config.toml
hidden_size = 256
num_key_value_heads = 16
head_dim = 32
norm_eps = 1e-06
positions = "rope"
extras = ["paired heads"]
max_seq_len = 256
train_tokens = 435400000
Each number is 128 + 24 x the weight over its row's rms, rounded and kept within 0 to 255. Layers, rows and columns count from 0. Numbers have three digits each. The size before them is the row's rms in percent of the matrix's.

# up: layer 6 MLP up, 1024x256, rms 0.0613, rows 503-602, columns 64-127
# down: layer 6 MLP down (transposed), 1024x256, rms 0.0611, rows 503-602, columns 64-127
up503 105:129165139132114140109124176099137110130085124130162136129127135154105170163137122121143183125134110140164118119125124117091119163100109170131090156135082184173147102086155164163122145146109071
down503 104:095099112127147124118127129147150112138139149113072157113170131116098117094100122124101103129112117083116154134117128150145136119121126102160149122105121106116152168123152131098125125129118177
up504 096:128080136116112134157152130084154109155159161083129089142135106138176110099155136115152145138101114101178099096154099127175128118127134157129144153135100133106116137130156106140196138174139069
down504 099:162143130192157132141096102152090123116124129131094171104148155139115139138078114139147127146169136127117098139156163082126085139119159089082118113100122105119145110117129151152119121142142169
up505 110:116114143103117104110072107144137159118129165101131150137158153125144132106117129146118188130121133124136102121138099150136134167111143126124119122120160112157114180087112082114119158168160157
down505 106:121171111101112140131123167095112090104161093113104126141100109134133114151113141147144065163121104081142110175131137120124114132092094138113161131145111126092137129150120143117138123117113124
up506 095:107140094135112160131098115142100126108151109146145158147143116108097113129167132147126119109146112090109128144115121095105121144139169183097137124137147095156106098147142136129125137139121133
down506 098:090098117154141095133140105128140087152102147129122118115134148138156130121114095122098131120101152168122106107125137157122074129124101125186103142133094137092168171117137136176132102132136127
up507 106:121107147112109163111093085108126100116119107124161120149171132119132180136133142141138152099166141098120116093118121099169104156090095159127141126153106129123115120139143133086111122143117121
down507 104:149114106094145098128134168148115146126132158110118111119097097129130113087125103098106111106115169120147140174188111139129125137155141114138134155077134140098170171121080127132154134149139098
up508 092:124127130115130151155148119105104151191184152121127148101104127164119145117185150134128136080105151095141158091117151140131138114134147139168109125204097150103142136106092116114157135157119127
down508 092:141157123169146151107127147162132165104123128105138133128125123121170108161098124134116141140117123182085158152162122128099132152138120124151102153094153137164120123142154124146118142114126115
up509 098:137117110137126132156148133107123115095158135131154096117175118131122138099099189106140167162088118099134144112146146129145120109103125107144127130133150089070109128108125109115170101129094096
down509 097:118125118140138114099110156117153128149142124104121124093105164143106147129161087125163092100174155150145142150152097113092102150160119132116110137091151122160158157164104113127080153147174144
up510 091:137126166162154106118115152138100110080098145133133119133117118135117131113117103125180144121128131100125081134144142085116142141061104111132126162090123069099130082162094130130120120107142170
down510 092:120137088088092153155155124162170147204144126100121132124135086133134150150139134111111091138135159129127156104106125154123141122181104146143127096171137194143138162075142110100151139119108097
up511 102:134127117123124096102130159113117167135110129112159144158149102176081128139139138163158134092162138119146148114157093142148132149141102107130080129143109134131157160118106147128183152131132088
down511 102:099090128114110141129161111135130108096144113155149166134158143127154107135128128117124132109129082130119163157119151129136116141135104145105137172134113116113090171153120131142142123139129092
up512 101:115093143141141130119120144155169105134118123114130177137137129166123167119141129119098120094150168120155122134170131121050134139110117151100128119128133127105119142157104120134160117113151162
down512 098:124157150096074125105111128123129166149139119086096128154112147114103107117110101167152107114105128135132130131111118110165122115147147106145099119138116116138151143099124115135125121114113108
up513 101:156136131107109125167146136148132100148130187097118133125148156083130121092167169129154154132116149143105108143126127145117131113112117134134137093118133136138142181117131098133118128160141141
down513 102:101138110123158137144144121139148127083097146121144143126135147150135148141079094146126112139138126120143144142107124113140107150151146087110161150156142143093095079109102130099144099104148115
up514 107:106133120144114148071082084121124169106108154119137108106145143113122110145117151093154127136115138126133148134125116127148094076133103129139119190152090153131174182111108123102101145115131090
down514 107:148129132117125107154163140166139097128128119131122160145118105147143149130153107142109148133086133127157116103124132123133176149137151159156139151118187095090141156126142128139117114136136128
up515 089:130147156103116114053095173116162108090137133156130154144134129133102138073136130124101145114139187150149130141120114109102160125142105141175141129160131160140147112151072122146095133144101150
down515 096:109081101130141141210149087133115145133122128118157119118075132151143099133140138135137109105156094097111131139125101137149124143114132126129139152111073103136089122116123130084165109119164138
up516 095:106084127154091129166116106100119126128089130170124125156152101128143124147101134142135112137128155088162107136132141136120125150129143149131132126146121112091100146166115082155122115119137072
down516 096:147139138128105117128137147121169150127153102080120109142100170120091167123149120162091122104101157146144119069137105121122127121148091141133099112092135132129167115128150162099165138127136156
up517 093:123100099118115161105134136143137154100116121121129170133163123140141116105147128070130114088123146182196133129135116105131120125140154132121121124110150151159118148136134134130124148130130155
down517 098:115195112131146152124096097121100079072112068129110131136102143109146118140119116136109151148140130134120120132129125100135128154111162120133108148154120091078143081148091151119148143127133110
up518 096:140102096122145157127091109163146168161095110150156171126137133112088133105149140113128158139111133161128120115123110159127099103143181154120144148112164077106123143117102107145107146133153137
down518 097:124137141141085088097133152135121109105175156115092101126133165146154106140136105143107106116138137095121126140107121132117178132151108129113081107120088178147151112120133124129165118098121118
up519 102:096120139130093125090117147163110176110112163130109154131116132119126108108138154083111143110106121148177098145143106112122124121159112129157066143125130137161140147122110091087154108108100147
down519 101:108144148129148114119107132117108145162136067146162174121132111098092185131140111141129102081141134129111155130132135107141138141120140097120152112133159157159151164131105136129142149156153107
up520 094:113148132110123133142108139154094142135130177137148122118122099120089129076185116117085124088107123112152105151129130129107101133142079127108160119136098137146160127132118130143149119105116089
down520 095:165119125134096141085139100155129165120100110156143111083177138151137079146082071119151122142150157126118128116122100083164123101116152105140112158136149132106094134107125116101091168173112152
up521 106:122105115125100151123126098104120095141133112156115167088136142126146135115169143140140205114157105131167093139167132098142153108088125134124155105131130149138155177094142143143115138135108105
down521 104:123145160139131125113122145175101139167059146080096126156096151116135146104126122142137098118124148107090135078116132142163090137136140112133117130112131136135115096124167132080133122130081144
up522 101:154104120144106177131107127101130098115100121143089122117138140172151161131109124138170143123111144096137136118150086116117136110086087163143128137103067123097090154102119173106160120080092085
down522 104:113116113114157113088118113135106217140143158102135115119077103110090118119114172115085124119135106130130116131096123129137135128166153115131107128130130123150151094132124106157111132116128173
up523 100:084069133180135125116103080110150159105161153108105178141104144105145153097143153109180147084087130067164094121165116112122155131132104130122108122117174123140090180099129105133120126151072093
down523 104:161131117111139091136134105134096159126117135102140144150101128125149147134099116128124129127131109171160118096136119131138131157102094135163151116173128103146180085127094110153108138113150126
up524 096:159138132136121148105149079132148102157107151128072105117146103139147163138175166132137122147170128061149120134146127072092142106132122128168140114083123146127125136152161160111156106145073156
down524 096:107113115132142086149086197141131154117171119159138150141141147143106104132115154113149142110148115189141132164107146157166117136127130138093131153144145091101132148137115099106107164114177131
up525 103:131117112144132090122095131143151188141108111113108123118133089126157126097134148155138140114137085134131139105157166103168147089084115142102152152110105115096135140095090152102128158111143107
down525 103:131101129144130109085156134136143111131147172143104079108154155143108128131130133117126085100131190129158096120084097128103142116146112048125103091158128148091106161146137132111165110143108123
up526 103:122155150163127131090109126168140116127146109156134124142119157114106119166142124095134148081144120145100107154156119132156146087124140142119148145145161141155132111142146162126102147149116118
down526 104:128085106079109129159123116110115177125140139122148143128124099147111119119109130151125106155124157080129158093073159094096157158132141133156127113162097108111103146096131104136177089118128118
up527 099:174108101112138124101123140127108114165161157131115119149119128116076119113114137111181165129106099106127145107172146151130160128162144109133133109091138093122143128154155148121149120104128141
down527 100:090168124160103110194126139113156117122093124138146141100132115146193136167156105140110108092164171168161080122095115143129115116110114131149174142170111137132098114116100148103108142157139107
up528 104:173180108163111084116103143166116141131088194099084139117175119142128127088196113103116154108118162126125117177108090160162159123114125130108154099118114149118123185132099119115123120125127119
down528 102:120133101144134163183129105100125151123142083172099109137098137159069150151085120113096128126103130117120122116153128100121119097108112110138124142133158135175133118111143102159133143129132138
up529 095:159088082143132127126105101182127160153136152108129111131169129131140151141109188138126158118077156134114127146141122063074105128173080156112107144124096091086148113118128157142146113105097071
down529 099:103139187131136105097136108127081087081099109141111100152143091113113109142113058085130119123149163105154181170128115161158133124108105126180122107108142107163129186177136101126131119117092127
up530 105:143132149121122128090136137115120122091117164065097115100144133138131151152128109088140151124106135089151100102145132097163170119126103124069142106129107121108119153118123135123109121158117135
down530 102:102114118114123097131109116145110129137144131158115111159106140123141110153119124181121133120126157097127132148164130136099084117109173111166107143119173161133133066145155142106185121123106127
up531 096:121123142116114127118114094136133100135126155089117135126133139128141162115090164142160143152115137120095117145118136138110120126144064145123114156143104143094110148112141118127131117146075100
down531 098:145112087130117114098131154117096112120095151149129119132103115144121115131156140138114141131131107094163140129136133143092160123117208098108118100123109110151142109134133114133114102090110183
up532 094:125124152122110157136143109178076091097101107137153132091172145098118186090142135131126135135118129162123150122126129129124139100118096130154112092120098146108156106119167072100157091121100106
down532 100:125137171166094122108121190111164122156103150121109141117115153155117096136102121148141120079131155080143094131171163128121139125104152116114104148134127131121166200153126099139090144123133111
up533 108:118098126149117142130111124123125114125123101132149142114112114132163156181125148139123137175086137082118152104167144138137141173126119122138095139124119141120152115132149092134166078141143129
down533 105:160117123130134113140146118120110100123125152101135121196109170095092100095183098140141152057145157172134102148123095151130102094141097128115130151119128142113160144102124117085118147132091169
up534 099:105116112131097099161150169112144096134122115126140113115187118122132095100146149100135163115120139122137093132153106119142115168090149137106141112106136089121152130123087110131135127149161178
down534 097:124143172140130147097135098131089162114090161149127171148090124150089136149153120123164144104143119094107177125119130164110154137151107138148085126125122189118092146136132137144127116099067102
up535 098:214137113143131126135146119104113158131118116137173121133102127098107108119106160114135127099121130134119058100186126166151132130106108105149092127101117078129137122148126129093129119094136108
down535 101:051115162111093110133094171134168073125172137127117116129148122156156140151168107140097141138146166085165164145126134120126131149159125143126153139181137147123111123131105112177161136149125133
up536 101:127142156117148127105135091118122136096129141116127118146167140086117142132120128108143159123118131115147077106161073129157106166147113155173108176138152127155113108130140118116113138175089153
down536 101:110129143133116132091146153118113119157140129142147183140107089145089115147161118174130113097115138134102145134105139138086132127150120093110145094124110134121132144099126134122134121117193097
up537 090:142160122119131147135108146145089091154132096080163128088112148125117119136159148105086143146125124145146162147146136107163135106125158152132114101133138137121136111146093106103142129120141171
down537 095:095127159140072124135133166124118155092132173136125125122124144149176124135137132171150148129126154138100111097099131149109103134116113120136172129139135097080153123084118132152155136098087117
up538 093:106181170128146144126107136145141163123148150121101096165155099127146142110102141069108102145076121129125107133119141122121150150140119122108115141119134147125100107131138077111119156137109146
down538 095:131075098117085110129134122112156132123128139153116176140095127126127125141145108156154127113132131115137154130119115137129093118100076132163144107134111130132158160106120132095135135151111141
up539 100:100131126107121123106100125121126111157083165099112150093118115138129126129107120112157141127120125110155128157127153133165142191121114110170105138153130111116162125141118097099163177169135093
down539 101:102138160130115132137108129134098172153149116123145121150131126133119117120131137135135111110119189148157132127153101119122105144106104123084127120087106112177102132082078096156152085107114146
up540 105:131131084093133110133129116118103104081089151111155126119131076151103099080099110148107118131130147126138112159176130123125107158103129132125144115130113108115136125137135132115170137125137123
down540 101:128154183163077124106142159135110132147109123139118133139134138114114142190165102119126181133121136135174137098086105122114113143136142145178129135116164109120127121134142166113089139161145123
up541 100:178114131175114151140096117133122146079119100140121133146121113082188188117150145132151110122150171092131110140115128147122140099136102148138092144061172135083124125121064093141122148144121091
down541 102:127162103112140104153130124125140158166107137100089131135151157150082097147108117116108122130115101137119109093160114117119136175144154106157129099134095139149139134131141138129132093176133148
up542 089:132156125138127106128132154136125147112143102116123168167094072133138163110155125102131116171131134129136111143120105180139183096143145164124118110118107150109085164138125123142121118192115155
down542 090:118123118119128150125112116108130095088118131083146078119165180141124082164121150154118153080116126118129137106140124064138090162122084120130146156159122115143163085136135116085134128094119086
up543 097:143152127106123159124088151141110109114136102136109129102152117090089159113148094134104109123111139108168153119119107076145106136154100130127104141109099115133149090107121135101158139095142129
down543 100:098155125120113132122107090153144109148145079162145126091119157143140153138139142084105151127151095146108179151139117129131135136131105132128099131143121112153100132167117134142139108087141116
up544 110:107122096162118132101111107126130114105089093132106159144136124157107158148123148143169172109102148128124112157147143149152106147087144147114116157115085108083106176159134112128173151099149112
down544 110:112141152132111095129132176147133134154136129076161107131160169157168120146117136130171106120139138100119151109117129103127176150095129125140117122147133149131162154124117122137147117151064123
up545 108:178139168088132144115133124153067097106139167107148119101087120157083133057116128141100092103136127106172104179154135074135113154134115134124146121093087111145119119101132144111140149098119143
down545 105:132127094159101092154136150112130145143072105162096102107149137143116174169162144143164159096121111118134157072145084123089140154095087103120114107173149114121161124118101134126115131135126111
up546 103:143114141120115155141123069127102162138129117135163161117121108083093134139138120127108146125135137086168131106206137127148134098127146083114060128109135107129167139128110092137106103119118141
down546 105:074130125150121136093104173133135084100120156107107089134140143157142153129123105103103148137114144113125108176086108097112121164100070120084134108106126139118119180146128155135146116146123084
up547 116:127152121148118100076084124164134121119118156119129162070127111096167158104119165128090169118152112110137112133139100143132171162119126104135093134166117143143131143083089158096122138131103123
down547 112:116167131089106143107132148137107144140114107115137077141123147147106139100131120115164130170093121107107145128102125128160083117180100098109130131144127125143141121149124142124122173102146157
up548 105:126132143141124126121103114129149143119169143091096149147111126128089130164120141123135114132132184124149137139145132145125150088124103092124118089142087139126124092118123095138111144147066113
down548 101:138111131138160157157160119119117106091099149141126107078132158122128150099120176121121156172154095175121120126121128105152140121165126115120110138098186129132122102131133110123114119130161155
up549 106:080145120126127133142134143144112129081158125102120106142151088094154128131151150107197126122124115127137144129118135109146081116119137169119109123179074163111078114170124144114131130155117108
down549 100:153139111130152131117101133140113157164161123121139115107100120171118113094102135143051114121138152138079129131148154119131136112156124099125125132089142087129176148080156120164119119125131144
up550 099:163150085110093114115140135102139103157124149108116131161117150141134119171126113080140151131128158132119125117168149107147135115101133118126140119122152160107147121101144140137125100152114152
down550 100:124114141119142108109119124152108123115127117120098123115175152126119125117154159145079140096117139092136147137125140169129164157128120127149173177112097112152095140157145112111139111153123095
up551 103:128133092146120146169088154097126126125161099108144163165163131146115143114124135111071121144125137132164116113139141131109136127153129150117153115143122126096153099110140121142113076106135166
down551 097:148129143132160110105156125139133165151072134151124112117114131116122149136162124171117121145109134104080158106143140113125117123127147128145100107108093072165137134137068137126129124164123159
up552 092:126142157166115144113085107168130133151128084134118090129164135149150121163094105118099128109157107160145137124134104126100140131145175140119131139145126158158119120059115103136137097100134119
down552 097:145102106131181097106130122098122137112138147115113161144111086157079187092137135123169144151140147089120139109109117136144089115131105146138112122154115137119114156132133129110084139155117151
up553 102:145099093176130109118122138119134199123145116074143127130150096144161110119128135113122144110083134144146136120158122148120141091136152111115095093104118108148088153112109090095138134125127120
down553 101:144151169091173114133084123135136070126104130152095135094149162127111141091140118170123114130152078111136093130131143102113126131113136196115141147106132150136173137126171133138112124090073149
up554 101:166141108118125100105086146120133173126095146090139138079123145173162107135111084122144171127138116156120133114147147140126150133173141142133102118099113146169093176070120105098133149155128159
down554 100:124094138134140168125119095135124087089145137124135114158138124066106127129121161164097119133135180107121111112111118090115089142090143118135149142150128135108126076170151143167107120097135092
up555 099:174085123148136125146116118167133157093137150101108158132156064123118152151145102116121134133071126127104137125161136136103169165162148134135126124089087146152097144119130112121103100140118146
down555 098:114148142108103112128163121072112093133092132124131094135076158131161126121115131141092114123152147132132160155119125129135116120102110152158115150168130126126154111114103161111144154102135129
up556 098:125122109190117112129121107090121111141119091120109086108116089073114106118123108118110148105099145133124091101136168105068101128077140122122120118132114099144111126096155114131111125106089140
down556 098:109102148119126155114141119160150157114137165145133150140134158144110138098123139134144098137140121124185151146107103112141156113183112168146103172119162127115093146153110139121121109138151153
up557 103:120152160153099145094101102134136103102152168114159163116137151145148150135119169136149123122124123119135122133146121101149156123110130179084095135146141112111160133131153122147106096147074135
down557 101:075153127124135117121128149102131145099133128153115108133085184117130098091121110122123149154113152098116120116104129135146157126146154116165131133121138133104079108126114149093161128109139149
up558 113:122119120137134158130090151135096160140100130096178163141173112129157120204132152131129173104111148145133127128154099155111147105115160113123110097127102146156129159133131101148107141147148092
down558 109:128132149115138136145156114134056131123155133116116132087124100122113154087130101128143101142086160140128135109117100096131160118135082108103126134097116112133122136154078102128124132127093124
up559 094:110158139116140130154128107177140149125115182113099121102132155124148205112161080170130138175130156092142163119130122143114131128112104109148135133083114143111122121125117156114120097062094150
down559 095:131091143107064134108138140116107103146118082139129147147128107143111091116137166104103126123127127152096094125144147104170165152137110121134093121145115120126157135179139085179130162175176100
up560 108:188132082108142125134148132134145133099131146149143137140177124143169169142140169075123093147064097155163143079166145191114177121123101116137161148147103108114159122174091104072167139133126133
down560 106:122131129132060104090098147076102163131178103126100082140109118120081129145126140175147130102175142104134068165134142077129068108118123156139105125120159166128100115074139115143141126116074098
up561 098:138126112129127139102121167107105164117131138112159153171121133160105140113153103064127132140157117069090095140109132141069098145129112132116176138137094103103115108148097102120100098163147121
down561 097:159153138136130121113118104164176144120138145105131113126140139112144090145128134196108098091108162148164133118151126122136156130113133124152111135136146130177133119110108126144152173114101134
up562 095:149191101136128109126112114097116125171124139142130140134156109136122121153156157073189141129131119146109089119152097076108128111132153135116133172139145131078141127127153120117155177116104148
down562 098:131086124116135113147121120157137129116092119147113117122144096151183169114092108077135105142111144097126140138079166151101096139107126119123143161144133171130137105148132140112111091151102091
up563 101:134130126122110111115134075125142088119101154109088168083149134148145154141134200146173160145124178126157149133172128111149097136125093104123128074104153123119180116164124133112140159119093137
down563 102:116114161093120129133113143160133168130196149095164139143113107135152124072120140133103125114113090130118133086111116171129145129156161150133128152114122105132087127106128114120101146136176118
up564 097:175105116149114132153146121114110122131096128113115125129123142132136152091109174130173104086099105164100112174110161106092164078137135149135137097150127139165085161140120122096125150122090086
down564 097:089168134119125107144087106127152133115161112135124117125114135123126078148127093124081119146097139081144156107187102137108114141120124133155068149125106150128160106120158093182100122169135184
up565 105:105159122152120117092100151124181157149095138102077195147181098151135110139136155162113144105118153138116125139122096129099133109092155127116088123097135161176123124125089134094122128130137101
down565 104:092096133150131154108128108133162110117131126110119090118092147136160147083119139103137070172150117114120105120145119115129099153146100135143142125100146123106089124143139059130161113139102129
up566 108:136154124096107134089116128112127160136137169122124157135130085104116110131177170088141150113103131133142146141168067129151084112109138124120068141087099134170122135157151101120130156170121112
down566 105:088124108153102121160092129147123054142109092139157120065126176156121108155103153153140112152168104167079118070098132150127135136147141095109137097151119150091150122127101088183145124125103107
up567 093:158135125166130109120116177124119107094142097126135150108148135178137123147087129128101179107115142159115144116120109145091173134131103134106143089083136186141130076124146123096147121104146127
down567 093:122132093095143149126110130162133147150138164161110075140091099127113152140188131138160094141144169123130124125176119110166088127117151090152141169200126111117120163124071122132153120099084112
up568 101:186133129137115101099113114093142154063198098115132143132159149111154143123106131123105109116111147161134118112135119111104178100133123118106143137098110143113106137106112113105167098121130105
down568 100:089149108104130123123129110149131121175092140133107106146120114149111132126140186123164168153152075089118106125115126140155097131133146141128121131147140136129138127153119099152132132143115118
up569 104:134095133113123142098128087180123125116092154097106132115136121166131154093096140119111161127100140088118056108154109163147137168140120131135141109168158134151109168084141096167092122131114117
down569 107:105150157108104125116122112121159135120165115123116128171121117107151150182142127143087122127088140126139207136144129086108131128119119096173067119077111152098123118170127122124191151136112155
up570 108:133137143121135154121124086127138120119102146090145163115163132166175106123126096115131133156103177110145099150139087095149168186131129105103139092159106167140124141099129150153127151156102105
down570 104:140140164144131098131110153094145118096175107124097099128121117079080160109138155122123157104120082136143157179098124128098149079132145109137164156109099124122156095129127126093147151115114141
up571 095:142117119181118122107066148136151153112162137108113137145118175113131166111110196141169131124161130145135092164137142142113139121150101138130141123172139131134122196098100122115107143093095117
down571 098:102145085128106143124165119095126110155122161110134126117105112098164109147151063106158088117107125111121178114175077097112113110116111108153079152147135135109156090143105100110128139163151158
up572 096:115096093093082112091126103138140112159129107152105122098141104113125129093131102112150130083154098158194125137159091111159152138116115154158106148118138165177115148146094153116117115116137096
down572 100:149160158142134117119072159166136142112112131158119089139119138145112131180113153138116102171123147120094132112075138140138166107127123124085094102119140111085158109147138143135109156135121163
up573 096:111081130152102113123126146105168160109096163122098139133118121107130136165130129154148136102128148120134132073145100127133153103111154129109160117117127151123119132091111081143147140178147119
down573 096:161141130161176146132100124156065100100112113126182166084132135125101169102099133108103128146131108127094122136131153146122112151158142131135092123131109089160096161159135140144103115076112124
up574 117:142120119149111129087107093127126124126155143105149162162115121143127121113132121079145130126112159082099132141150133119135138135088132146186083155118080121147124148085115118100141111124147165
down574 108:107089139117121127106119177151141149123138114136113140113131091124130122115115127163112121127149114093158104167131146132125129111154133106130121135150126142119141162111130124144139127136115075
up575 097:198107113140110092132117140132117127106127150077107140139121146119119140124181143137157166133119138109124147098165080124083123107085134175138101137158144118135176123119093178140134092187096121
down575 099:081142113117123151137150100085130114082161149161120101135141132118127149125109115094121128101139124105145109179107136127152136134170104100104157078078119135118089127160163106133149137086126150
up576 102:157070150174097130111135109126139142109149141107124143170091169096106130108176137099121136065122122100150092093165154112126141166120092119117143076107117105124147101147118088143127126130128111
down576 102:093169123130130120136116132110130149155112154086128107106104087147166138155075154157160102163147106132143132144139110125134129107140122108113126145153131127125122167119110142110124138122130156
up577 098:182139088187092122136133161108119156112148111139114127145132134108108113141154139099138109120128140140163132146162151160168142132139115100101090142125112136139141116095145159146171133119139059
down577 100:080144138106141136057091106128137120145127098112151103109130127148134131150096089103135131085130083167124153114106093118124149116141154144187167098165121145075105149130121118102138141139117154
up578 097:135132144133128102170131115191170179054149183105117101118142105115149159116136154126089121145168130085121109119136127186106136124094105120143154139081144146152152126142121122120132124122137082
down578 098:157140114161108145119092097078099098176088118141118143133133130161113121141116137125171129109115147143124128140150128102185112116150155125149095130114121160120135150113139150156145145141083118
up579 102:127082147103127163118133124118132127111141113105114123157137126105167120150181147122144139111111152114131125126146119103097144143120150095123127105107087144111121107084147098123133148167092094
down579 099:114137158138068124082121168148106130120078123117188173087101136137107155115117143121108063129149119127157101114102139131158101144102102147119111138143106122124136142165121121123111128134129114
up580 106:137173104171101139131116121151138140114190115107158158130106133144141170068109091097115166122136150169123102147146128128111164091131095127130165089095144128150139138123113131135101105098098151
down580 106:103086122076173122120131105118118119144093136114111100122137173136116114160121147140128136116116139127155132098128148124136147162124143110124089142137101101154123071111126148140109145159185105
up581 109:119145153144120153137121144115105134117127137127094158131129125153123105180159139124068125115094150160117099125125122133157115130108152178109136153101145124121139170098140084123161148156126146
down581 106:136105107100143126131108093114134102135152101125109109127114109095106113100099120167128119147132165103151144131143151138128144110121084102143100135155140075127138157145103129150109088110106121
up582 106:140108111167117118084119146143153121103140086141169103102114119119148116105115135083106112128130138124162110139158101104111105156105144147140070151165101147120133129142127098115139148087125117
down582 104:142122095111102124104141103085079113140116138140167124123132153131100117166110153197098185051114114166095122114121118141134163136159124121138113113081120134123129115124116111101102107118147131
up583 106:120168108122143136158092134101156124081125082090135150123106100104132140137109128073086133134094165133177113155178100091136105160135127112150132121118066119085156143142112103117126144140120108
down583 106:149129122108087111131171142133112145154125110175134113153137093115143140123168151146175119082137109142125148165096133131097102113100111102111136130126121125142093115117112157097142138119099089
up584 092:139118158175110151108155130116129117131127132059132138124131168143116150149130109132138134087103138097128096091175089135146156144089123111132100106072096121108123101110127114125163118174119126
down584 097:098114136113140110101077119140114141114135135105123129157132086109121141114141124080136171143137097138133130145139135145095119121124103111140126155182127135182138188154140129143101136113167145
up585 097:162134106146116103142150159126169170100138112140111114118135157132110139064093118145158110142105129105166097112141089145138109125110088167140148149145120110110105095131113143149134147135095160
down585 099:086134144101127123106119124101108094119141139092134133165155089140139117163138202100089140124161128129116145152111139097115123140111145119108117106136150158118142166088123126107129110150129082
up586 100:128134113134124096153119142108121128100066140119098128094167095146134170130151162134129144116076164114136070105146133145151102148130095122082167121101103121081111134093129116194118114126124118
down586 102:159089156086167130101090098139130153159144124095108127159130136082130156096109132145146110139141102159155177133133117149143169138157146155121083152108119138132153134154142135105108130142098123
up587 098:161095161142114100145111089128137142103124128122112144119127095103121160152132143150117162117126157114112113081170142117170164142104122132129129132097133105113112166126105130114145149091142098
down587 102:120180088159168147154112160164150138116151143151135135136155101172127144108149112105161101098149117137121105173118117093116092132173136104150105116145152134142135116158126132108123150161106157
up588 113:096110163103123124100139114118119119117108104118120091096156132147146127159127134115129155116121126137142139103152128128134173095123165108144120119131115153151152135126152156119114117141087114
down588 114:166107119154094161129147121139145110162094148144106157134128111114103163143147185169130120118141110111118119168108130110116123135102134158110144105131140163148137133171151134120117146176136145
up589 100:132164159167108062095142128103109109136148148121116141083104145102105169129077182133149139155097130130170114152185123102161143164145086152129095139140121163114127132118141167166113128155122138
down589 099:112094119094102190151128128162177147120123184141128083156142124140117090126196065093119151131164143101122138145088132140126140115095178093132167130124128097120118127157144108114140082128120155
up590 106:129083093130119126149106118129126119126115169152177077137125109098136159117119170123153138164108140132136095089131123156128110155112119105135164145118162133141148149064113135134119129132089126
down590 105:114155149130136146129162119117103157118119165133080165128107137161094120138137091155132107060119166111154174191141106124170119113084130117101104144133041107115136140126122084109140116112137131
up591 100:135104150145130112141104110127113152164128139130126111148118092095160136096147122151094145123091140120125164140169153134103134128143099095095098133152145130123110190124118166168133112122113158
down591 099:096133108140132132131160108109126082109082108080132117141168154150115144131156124070135130169126105138169082097098120144135093129136149174152156104112122128108175079120118096147098093089142134
up592 087:138072099131087127088141150127118133117149128177070086136158123122136175143141167114123100113099148116177168087176121112127084121125114143149114145066102150132123118157127144118158117143088125
down592 095:119177137133130159118073140094121089114134104103154177112097096148159119133159081113099176136133092141091111182099162148136165135111114139163119132169134153137118140152148112143133106157174117
up593 100:176102124149073132110136167111117090137106146135130114129136151133097188126115173123169123117125125118097141112159106103096112120117088106145115131129098098136147118091128151134160159108122058
down593 101:146129148126184104134113116127129190156135106172146131142128092132167133144123116154134103130100144097129135152150123109110116124182145131126109125109147155078154109189133095116117122138131139
up594 097:124146118142142123115093115126114111127118185132057127129146100097152123154097114119144163109131180104106100169132089100111118107130116174107155133117119155110120110163129121127159135166093092
down594 098:132088159127110116100136120165129140108127086137164125125136122148115140092114136137123142152101096150137149101147168122134171132145144120150101157156166103153161113130144133138111112102144113
up595 093:182145130105130168149143136147074135128125188154127130148098093130104174133124132167164131110107107104134104161136082112136116130124141125146136134157148135170130127133128099119148131079123104
down595 095:077145138116124089134103101114156106127129099121104145090145165124135091107108123093101126130139135151142135116125137122121132134107147114137122171058087133109119108120126127116093114168112128
up596 105:131146134155124114162129119099162135142149109127117165172160140097115137105127126112151126124091118138112116122121132161140136116154119153110134142124073117114131140101157087133126103132151159
down596 102:147096121109131102102091160135094127132127118137152105122096154162149124149107153141084116132125132130155156078143141147124145140098122126122126114140143072121113144129109121091125117149101130
up597 090:116111129124114109133088114151150115119167159096117124089132146082157188149114121100112105109058116113153107106109177124163173113128162149164126090132124100131148089125154107101158083116089098
down597 097:144115147132156176142096099102150163124098121124149132135144137150126118096156154141108135139153133115101129154164097171056117124112137119129145126133129167128143138133091123120118151161121167
up598 099:110123145123105133145113184137102096145129130114124144097174129174139090124104100148122150124113180118147144108103136132117135123115145145124075140191077150125178153117151124124177107128149146
down598 096:157127135174138103115072091162182179143104138143144136121134106117106170102136143120150169113141145137124144149183137150144129138172107116121147093119125089126135119140106146141076165113093096
up599 091:111172131128119185097133122169149152144196136173149094126103134106152166141157163122122102146152141119154106141116071107084116106122147188144144162123103148139128143146114110048152085174098067
down599 093:160102097170105095159106110073120100106078121133129128143155065134121097108121087114113130116091139125122099123151171113137126128133129063115106136122145152148132139141139101185125167159163171
up600 098:160159157101115098112114120168107101100149125123136122112147118135119136131136098124111167118141164141111140141138146107152100114130157133145161144110119144159134134143161117088118155124112142
down600 096:120136121156129120131154118078153202131115170118097146115117139154121110135137121128121133152097094097151119096127130159103171125133162098094100154119111077115054098137103119185146105160141099
up601 112:141082138090139144100126120165098147151096117130180150114162080113093149137123132106092120136108137111136110113148128080177102134140176173159111128100149136093149145122140142145110163111138140
down601 107:143173160166097092106134161146128154047111146143107125162114108190121123132130132155145158119170130126140133154099131163067153127111083109093130141125136116147128118133127134134141117135109148
up602 105:120118169145114095099131106203098111148148105110137107126108099157113158135107108051084135130126146084135116167089131098116128142103170149143113169138106136117144099133091124137125126121140138
down602 103:126131084135152135142096129089122156098185158126129147132151122133099139115182174214159151122109148166132106122157100136115132107148120127112167082123162097137096169089144150107127144108102133